Weights of a small GPT-style language model, trained from scratch on English Wikipedia.
Size: 16 layers, width 64, 2 heads of 32, MLP 192 GeGLU, vocabulary 19455.
Training: a variant of SOAP for these matrices, 4831 steps.
Each number is 500 + 40 x the weight over the matrix's rms, rounded and kept within 0 to 999. Layers, rows and columns count from 0. Numbers have three digits each.

# layer 5 MLP down, 64x192, rms 0.22, rows 0-56, columns 48-95
528537523501518492456468463472474534489551478457500511535489478493493483477452436557469567545536437593451573445494450475470617483491493499531507
478441503463463526543472527491526440441465532545494478497448532527525459493499584511523535426560511477545449546439490578516504465475458504514539
474544531517521540449515505517544515491445433549467431512498523470465478483477481537472559491479457531470493478449489469518488485479503461458554
455486472435471481488510545578496475447500500454542539510473422482446559513496517547566534483524533596536532504503522457519548629389520473482452
566487557517456560517513490550451486529512510497516508477486501478489437514550443523481444462449530532514479526514471530517497552501512462527525
494490468507466538518460546600483407476440493512485507530517431507492521497512496492489473465494510529479483551426498428580459488498519512468509
479542446558491500542479497437504506515458412495494517454502481484468473509480416544447505510471545492456515474539515502481410477512489497505545
505475522455474503550428538461513448430505492593477515544522503445471521512457484474569468505525466496530504516542548503463491483509542548539519
466485547507526499533492392493504469582519441495476503494502400521547487473538484507464485476489479516491472450437459459439528467508454534471558
496504532508483514485467522465521482522540476486455506549495455519540515466516514555533546506574552528544509442475499529489489478476535524496471
464475560506451495503434523492486552491458507528501559495472505412452470447466449443560445484499518557504507513586551568480491508521592474518493
540506501446455352465508509514410444486539414479458434505570433514500513478532469520565463537490503457541455502433501581541491519504466473464521
513497495553517547583432471445547531473491526481503502498505538527487513506514554451388522531476476543529464486445550535510485477497551522462451
579532596533494532488559505569483468504539538557537569523457467514557448523537528477493440533464551483535479497461497506510373442476538475467483
517532450553546576511508516451485522519572481605529562552503534500504509521426496517500564557446514473434538452525518418487497474513473550533516
534521493540505452443545544534407445489517437453558493586496486475511473413519523505529481516437574520479487477503462519485561458500535486455482
511500434424577477524502448462543519466462502468504552438517430482507486506433570510471523474470437483498402526512480517532518500435481501537523
552485521521460408547534420505472585525532485527603479445496473490482569533566472502493554500410453509465422527491481401485511465532553502455592
510525497449548538485495476485571499462524513468548487558509454468505505442459465467548462517482466517450463514479531491493531501525513518508454
535464525485471458515470541505472498536439494519523461485487513564498495476488519467463454480535504517480498474542482449476459524433518520548504
552520480497540489432484498444418513496553471489451457523486430482520470533369495539498484480462458463539540501560508543550458517495519569462485
481461530469470471508449486439491557485518480473446482499503574487520485522536539535479496528418528465532528543546519485496508458478509485487523
512559462441480499440528534480490567519540499472526471446482444509522445536494467528481505497453587486535464508506542443502493488496523471509553
456497499516458495505497485466506492507549498530462588505488512472520502453439540471547464477585476468489409490561570538487480505511466508492494
492462474445482510540507534521454521521572514507530547538487501526490535502454477473546544520534533442549531438586536481454507597475509512481487
507448548532473504497494449467444567486523493540464497538514452424475561492494518499539487523446508533480489391560453504427549560568494456478527
530501547474459478553521475506508440488519476521517541473523536512529541500524466505504529462404516496471490528520514543517462519476479507417468
461550499462476493474461510555431438476544519498507534524524539458464487529506470435534485459557472508532519545562474488488517517505497569523482
474437552467434459517529443545552463470437507511573529502415520549540483447482511477492489492521508452485460532519516501530384510538484466455514
479486479468389468545511542484436488528561496461509511553516483490506520564513543462500551516509541505514464497506519501504484568484486446575490
531470516466480430492552511498538503477415493520547514512503532522514493474522498494513484518505510538524519455482544512474463525438619427467549
515512503530487516519513526517453546503470525514536539480505503492435490477449500450473510536488488492552522467522526500487528504523493479525422
513455458475511470500493517507455504460466528599496538461502523504519459516425477447490505482500481470420481527509603556501523473531510501505468
490425515458516452522509535502465522530438513480501527392496419523479504481531517534566561445481475511525499445485495514513552485513470522520560
526490514599518537456523457469483478553496499496492484558473506493543532407531425481442502565458535551484449465565419506503478408531478418474469
541592444453576584459523488506481481471481524510562502466514507493495507553465480484544563555505465492468539511580539519501468464494473475532543
394543470529524516471506504466470508498491532482586525396497521475429480559488515439465498590465467407436477490492601535454493538513514535522508
482443536514521513482425574534531531502510486446515481416525532485495530470488525528516527403479511453497501456557466462538471534482443542470502
449474581541444475471533484535535483496489498497524590512446493493496568525505486502555482574545515512442509437505575534530448483571469482532633
565568460559510457478470535452476460522545535508531497483522520546433526518482580507448573513486542493514552537458457519597467565513453587560540
501477456484561511490489418508507465493509484446498444582545449491542544477574490526492488518559521542539562406388508399569466426510440496484503
501506503500436470543567425567525492475444527529478548483437501538471514506571541499579452442478476578498533466530494493479526515562545568549463
508507456470485502495441542434486502463527559506539489530525583476541554557533501518489528480525537471470598446444524518555521497507474492569508
483400487475475500527531522493427564541558435519520541509468490509511498481516508471471494509491520548570510547517426462483539538490532428487492
588503504470460520459541478473465470586498433536561536544479473502554520492560522503506597530462514476462509461430539513526502481442496465476526
526547491451516488530439508553522535493505462483491465575539488475430515471506462574511480401523419456436543545534537544465498495486504486525540
552482525553534516527548545483580414544473505601572495494516431420424484469434534450521498548504495465492494557475473487491446559463423455535507
492539544463496460454511451503519560475490538550515540472469431491445488535541501526463571476512561512482495530504489533486518472530511542431583
522558548537472492458474453526545415504536445532574469506473440498492484530541461486483522581503459502551513556500535528517467519452452512526533
491493518434532496480551532489460532409521517509578534515500448417420473482448521519503472541541505532517524471498571502446454568491516519496508
453503492470488504529488490483505508581433459503556593422499578476480511481501524542538552513496544484515486402452572459499538585514553564520467
466449466561560427482522520464520488443481538433535510479427459533515512450495582462522484464498607534559413485488480542488496503462535468453463
526616430404547472475528538483487546472534443518497435515561499462493522569520523454484652526495525443503522491477508459505642499503458526510542
557533476539619497517516462449467565524467475451528528532540454524489512465454571522444499489466493436565586465488469564505439449517542454456470
543440626514466525505500503470421494489528493525470487580492519463506487480528469468531439515527483574533506473511545541553536475495500561509524
409501500502498511491492541490510489508561512427502491513448509505518465541445568537546468427536518449508440527463478507518469581450453470517438
413482442528504563538504510402408535426581499540513493519535453386530542520472488465473444542509455479439494497496473520524523435540481573469530